config.yaml
n_layer: 25
d_model: 160
d_mlp: 640
activation: "gelu"
norm_place: "pre"
parallel_block: false
init_std_up: 0.0551
weight_decay: 0.0
lr_head: 0.00996
doc_mask: true
steps: 3272
Each number is 128 + 24 x the weight over the matrix's rms, rounded and kept within 0 to 255. Layers, rows and columns count from 0. Numbers have three digits each.

# down: layer 12 MLP down (transposed), 640x160, rms 0.055, rows 186-223, columns 0-79
# up: layer 12 MLP up, 640x160, rms 0.0552, rows 187-224, columns 0-79
down186:151107138153151126171128096155072124117169114101095162159110144135106169111113120149121173131146130176164127132111125110104136100109129115145126154099123105114101111111157134114133139153119125113114099103119132129145113111157144154105141127
up187:114100091101163114142147134168099111193124136154145140111114113147130133140129104098126112133119115108134118137117135164151144125107106142136160150153142109143144138116131131146124081129092080117125154141150090143101138124107118134090109134
down187:146101156176126132150133131105167130142178141099129113142133152106137120109098134113141126146081127122125109153103116099107142112167122116122096128104119107147116126112161092144114106091145129128108119108116103104077163114113127132108096125
up188:130108158122118107136146125156150140133141131110121117125188162139115130144114103131141141154099116138130126103116123130100133129136099137122103129127119147107116120134103138134100145169094166116142177110142121091127120181131105168133144109
down188:078143131128139079096132124125103137139094139129124125109102105129147124071126087131155118160135119111097149108134091107118156137143105140102129112134129120114153148177119119113148102144106122130177101117104124126133123104147129116113137160
up189:162157100114162140171154141145115170111098078148116108143148109131156108086111090150096113121139088123145075106134135111097147165141119105070122139119098163136134130149117111139098130135169154120126136175109128065138162139138114126156115133
down189:135139170081162160129147144130140133105133103141112132063089143141120150128102178155144132122112145143113129077100107134116117090132095126104083142134149073125137124100106090139101118136167103140133129164131139067079195123131117100140074128
up190:108184099108142109110147120111097144161156131064104110081115121096128150127189075144115142120132117129141077138131135080139140134138084130155119155158113145098154147133116143129135159108126111156114115126147127131137148150141131186118181149
down190:130134116109094094151121105140175173114095124117122125116125125140158043112143112137095087070125118096111136103097110143104119110165112091117149097113148116142139122150111121106120127119111114144101119147125112117087131157155135127128123121
up191:117078126122106115134106091203153118164104067118090145134132122116150109112138146122164101118108125177130108095127160108110110155129124117123111115088134126104109131126133091130168156105082125132128091162126144147088132117079169145107147156
down191:136145143127095111151157133141111132125145153116137138118122136136190147093162101121131121125147162079156119139163112126153069146141121137114146167148142120145126116110120132140101099127142121136148142092093139122099133146155109135139157117
up192:128112119098107208130168112086117147108151095158106098104125160091152118137121153134157106145083104122159105163102137135118106131116149150123117125134125153103126117129123074118142136152108112131174115106115095150122150126126145108113111101
down192:115090125091123128121121093104107133087100127138106111110113129142093151117146149165147139166129121118105147106144140128141123124102131120123124099123161117144119102153103157084182165108117129094135104089137154157061066128118167057117189112
up193:179149125133164159174128106118093136138123125080085132127098132150154114101118124108150119181098152138164131099087127117106118132137119136108165163130107091117138106089139137146116097147098134139135143123079086113120144157146153097091156126
down193:122148161144125157158166154147144115099108097099138148104126162092116162093130115085158119124120137114150127066113132130130135099138088127116122164144170168192125133095133115107133104115067128169107132114114147143103104102140138135149142106
up194:140116102114151181139140157124101102128147126114166107149134114139156124142078112109114130152171054126137120123113101119152131167123099128116089104121128129118099133107126140153135155110113105181145129087110151137141180118119087148110101066
down194:139119159160142156135137139100110115128168134123107136146142137086124152128133123161114118096122152108108135088121097123127139187084128182109133122103128129142087111127142166171132112152126147117098106081097109137128148113097149136134106142
up195:129155124124097094111151140151131081156135125130088132140190151148135125125095152106117106133107132117158174122093127116126091092122133114126137112081107135156131132140156088111134110137116170103109115136095136124104172176094135133113143101
down195:111102132111137070091120155159116121124119127137139141165145130051162149120104152127113160067122115168127197131116136129108138151123148170118120149153120134120099164119131147134145053156143157095130151126146127134130157088157138134121150109
up196:121140123121110109134113090140162138109124175119165126137133154097108143111110127100136135104108132109129110148157117113168147134133124110149127115155121129147075151163145130109098101077123094118123099126132179173130127101160127087152184120
down196:133069111160117113175159135149133147141169144100161111096130100108108137168140146089118129130176122131143107163092143062113159140140134113120151152125155135155117103071143140150120162134138180131095156122182128119116110132119113149169169136
up197:128113126140156167132110109122093132080109086152106081138095139130110113108116104091161175128088114149131139130113089135129089155099134136114124119138131118058128164093144113122081144150107126163103149140105138138079123140129170152151112145
down197:115121137171088132144128134106130152121152172099112144143181101106081131112130130103142172125137092098147143138150107126146141187134093109110146145148085138120121123130162110136141142130137087128145120161157133156111150120130069150129080099
up198:076096099126092115143192096117120121157118126101122143148131155124145179123155092145124110147115107101129135177118120136142171119151174129117127117120125132138120120116136104129097190147126132116129162140137165133137152155094108105104107163
down198:112143108124108090134144102104180142156110122144109115149075123137110137138138117154154131135145122124140173141132145136108081081128099132125144147134159147135142151095159122147126128156112097162129161132145131117135098144130127116152120104
up199:095124148126102138114114127174145151123127128149081086135097102138125133157143108143113171116175117130141138126110117137142150116136123154170128115103121142123126130135131138124168156133090166092128102126094126130154119112117152104127125135
down199:121136127139100110109104093147158104152099124132170152148083092126147106134114134138146076129101139093139131140149141126109135145178120145139102131151149098124116146112130120129098130098119097139105148127160144143138132142098118124115186136
up200:139128116099169139118133097139104109131119119116138112148090104123141098172105124121175152183146136136123121119139120104169181084108158115158125100092143121098131167134095113143103124133101148107144118102113111140088143139124113134129101157
down200:136150138152129092168169133079127148117150136169105176105122126112142154136144104149156125125116139139125139135168118090124097118142143103101108100115119157102134088101165115094148176141099111171132137135138109116073146111146173121107121095
up201:144132123119130145115161109138129140143123138121144157162090119143144126133138134118116101125092109123139121129138125124143097130114130116133098151144149140154122166141126115111138139113130083139131129095140154142146110103129126133123106125
down201:101128129151143099118132144138129137135106145137146120132164103110080091139103137125142127078129116154109150136132105158096128137158131139139124113114098141096152103132130140083093144140120156115122143131102123123151170138101098102143147092
up202:127150135110154119100124147091132112114136124141087096144139100105135090152092134112122182076117117113132128145130129136119130130144136129127118119145130114139122140150096120111144125150114114074119140150100146125149177127132116163105138122
down202:153116108088143119133162159145172133141163117184091098127157127104124090145149158137107138115073136122132140143142121095121149088133154158133127142109099131127135151143120116146150120148185111130155168101132138093104088130141117105150146128
up203:107170175123145164159130135136128173136129087142130120124137145127085079130101076135132115112130177134117143107120104112149143111136111189133111123140157135163124185130123098137117163128115140161116087146079145148145138120149120198147149124
down203:157128160140079125135140096095117126099108133130097185135101184106100131114126120112148094141149122128106138124149157181119149118170154121104099182115143107138128134138137151142098148089120158127116122110102153165115101097127068137097118127
up204:149132133077134102149135127140128084123128101153140125114117109096094107147098170138102116111137175160118082103159082136138124112145140168108120092157089156122115128137180133126104113139145108153154148107188105120111132145145142163144104127
down204:130104142109114127159139211109130122121123094079134089116146119145141133124111096144152128155123127139108125115141163157127116131171109110136143111141093141117131130116101134126142136136125135155104116094116115124143138144133133150146114160
up205:075114122097145135133103107156129100150126132121119123158115134137106141130129183127128153151109142125124122117152139129114106143145147105118143113194145109126144097128134111114161108186165120120121152132151116106068134163123128110137104112
down205:111130123107173138131155158125155131128155105118115146143071114172081095159100119137147135172132149129112124137150121126103115121103124124115080095128142152138105110149109150111164108146124200117135126143191132112105133149105158129122142138
up206:078089104150141105106154099148132156141149112095129116142189111134121126141104107136104102159107134113139119149117111115111087146119127140153113083148128164124108184138103146151154135112122102154107134124122165111146105146119151127154121087
down206:120103111138162122136076107131132080156156112082099095125152122101147123126123132140106167147148169113147120149102137127119073156113139150099146122126135134139172139120097124159173121124127109153132113169123144130131151158130164157146139117
up207:109144068146167140116140111138149081086142132064123129118111156136115113118175139119127125147123125112176118110166137144122135161134150128104143152159135122145154128141153110116148148132082109140122154138174112119086129139140148186139124128
down207:195162164139141134188122128147155070115142096146155136102096142132123129112107153122162130166103106145115151111110143151113169110121130136163106144112141137137107156138114136089101097144170116107122097115118100122132138095168130089077112152
up208:094121139139103115155149097138146088134096158105152135134112121126151136116146152125125127156113163159151129158126148079115135122094074073121095143140115142077096141139161112103114112133126129113182118116146078126107148096131141178184117126
down208:108108112115127112173166102150103105120127175136161095145093158144130127172146139111151133105123120133126138157103151127148143079085075174136101137172132149133144150131155123106124138114142146100075147116106100137113119134135094103138108154
up209:140140114102128133168116125132131111128138185090138082102108153164118106133154108105156105171104096127152121120149115117131159156117167137107135095147162148146107121144105115085121090141126111150090144145152125134121121094117073091142103152
down209:139104129178084172161116140169087097123149111117106156128116151146096137154139126126172133114137140140175096124135097143129153159093124169151129134112137102139153112146180102162123112142129112084106105101136109156133107127085123088146136135
up210:099110141103139141135133120141121154113125140112142152160074105127122069118113077104116131148148131115146145089105104057139141136083121147138096132114091152131114134138103134131145133114155105145129117178134174076153126147118152109096134109
down210:139154092161113119113126145095121124143135142134071104115148126136096100133173084143145134126141080102124148135098142150096141076138133120134154134120113127148142146125134123122093145157125133159161160155174113090143110134059135094173141087
up211:113193095126186156129125142093136112069146098127138091102120071099143128124149138090142080126119123134100134139174140108132125151158162132105137117096136121096129143147133137171135117142107140163143130138147166083135138121143184127130101153
down211:138136086156150143143123114171136132107160114111147123074149132136146143129112096114105105138115107095118125089116109119127159079131163088104142162124095156115112148125126139133094109135138111100139153151122111147116158077108117128110130102
up212:150153108136092105128094172128114140140124158133148150156152149063121144131133114128121147143121165109149122095185110118110127136136117093160111159130132099169138115161120114123132136150115153143118177164109148122114085170114110119126134104
down212:144113114124120163114108114151124139146135159146160103136129130107157157117120139131126146127130145143156115106135132108116109162161131125138112109130140140169121131155086119126067177133150156125131185112165192154116145147090121113121122120
up213:148100139143128123115139089128136096123131165145144088104123130090144152101084118131101133147124191128126087116154063128139087133141097143128099177137119154159135124113076122153103138119138129188080124130151152114119089103116171120130073108
down213:104090155152127094110139129123167108119088164134118135117131083118132147133147070109115077100107153151156106148121100125143112130173172116133113147147115114134096118170154137117168103092138131112113112156086120095128124138129102126135113152
up214:179154123108132112097135110103118111125142158152125132119113118109147123110146171161113108130123084075154167142112127084164160119093146115169151144110141148110127128148137140114128131144125122121089136184156120087127159112144126168142122131
down214:175174139134090102116089170151108149127129122191129127110112161107064121122152099147119097129171119080128102192131121114112123171106124154118134085140143143170177122173085112105119084142123126105111129178124120102140118117114143140141122108
up215:093138128140141162148092099148127141133113125132074111135128117120133141138145118145100099121129154111135186106146153097110111156133166110118100142124102180172111147133100129130143146120107101146141162144119107118146143116117133164127126108
down215:142101139192137143090115123135152118153140146148125135121123119072132145109114131146141141177102110134115125137167121120126157098137100140127144115150131118133171110126143103137141138131134128110095132113148127112102153157153135111162138111
up216:142150112157131118145114186119125133132145133111147147095137101101134148161086093108143110128131154163145094129119140145141123149151159116106118103086155128104176130134127133125137148136080164116128155085086120092140123114148168134108144151
down216:158076160110167139105130090179106141107058099142101155128117129130115120114160148160111129130111182096111109120108126151119140174113104150104070147125120132130117116080139087166118124141124075142130129143161125106130090154136126091156140137
up217:128166156102161136160092135163124101101081138103099120158116116123112086131083138116167196121134145122169139168116103122138140130139149119112125103155180142127117166126106094145090065120137164143100130079135105168141155126126137116129155168
down217:153116091114134133116127129155129129108077116105109150110090091154111086129109114149145122113121108130125148146080146110131173118112154142135118162163062124149115119123108129168131123123131097117069129118138187141116112140109138124104128124
up218:148136149148125124139094107121100105149148135139172096142169119141109128104176127126074100156129123107142178115087149129148105099155102105143145135154134115129145136077146115118114106115089151081045093169107120131126133119143165161162149123
down218:122111101185137137165122123099119119084120164096167128175150137106067136110135150140131117106171106128125119115149132144110099100150126124137136127176109138132104134134157111123118139116117138098112175149133138098100121100155134134149098117
up219:152158127089137124144103128158170160137091106159143102161156058123127128146095090128129135150126143122145133152164111129130183162149090132134089118110161144158093145095112132136080105110126103110114103159116144123106110079149144106133139098
down219:117095078091073135122151138118148135112119141129086121087124128119176151153151108130136123111138130168110134070162125115144133128141119138129166113179154152075098158196145124175111145189133103128154128143167136140115131124151164125131105132
up220:107117129103133150140146083098092139122151147113110105161125108144103123124106146094168125107140124099158090138089098101131141156153186127127120156078132120109130135120114111149129164165130091149175149072112111149144116155150110140108102140
down220:098144142115141158138150101072132116157171121099161091134148140133164154163109106121185089149126100135108172090141115152091140167135186157125140150077164117119137130099144086156164185132129141087125104107095175140125159164148102171119141139
up221:144110104085149142134126131132118142152112117117128099150116113165145106110173161120124163160127108123151160163113104131139107127128165152162114108147118138214085109080088129166180117168107117109143088097137111110107123105111155088153112107
down221:136145118130168132119112101136148120092149128134136135133098155118113093101133104140219127141140186145139134102151114114118135090140108108182136183111125093125131087110133125091091133172157141105129138153142169174140137167123157148087147120
up222:112110108141127125155117136120086137113134144141123119150181113109148171131153111134187164135101101082147104108080190118112181161132181137171128137146105162102116127150118091074143083179140081129163151126141087134082134145112159138172103143
down222:150149149101158118104172147125184099148128131099138159088126125114144138157102102114080134128147194112081140086173070098113119097145119131127161146172088126120141128123104133103108116110125166138118097165113143102122102161140148155125150101
up223:144121153133111111162105132124133097135147084121101100131157083126109090146085129113097133135074114166141146167141141130102143116143110123144113105159108103085120118104168135078157168126121155139174168127122116132117157070171132117125129102
down223:157171099151132128169145123096166088109109103116124127113158132127121102123116100116125110161105098138171129182116151138114141158133082165178132132110090096103126162126189140106133140136119123133113122123108087124094131079138152133196121160
up224:136130121138162158133130116123129143120104144099104110126099132108102140127155136148165115126127110154122139146152129115122123149135112134123133124105138137139130138101113105115136120108119125120115132106113123090125095112102114117113126142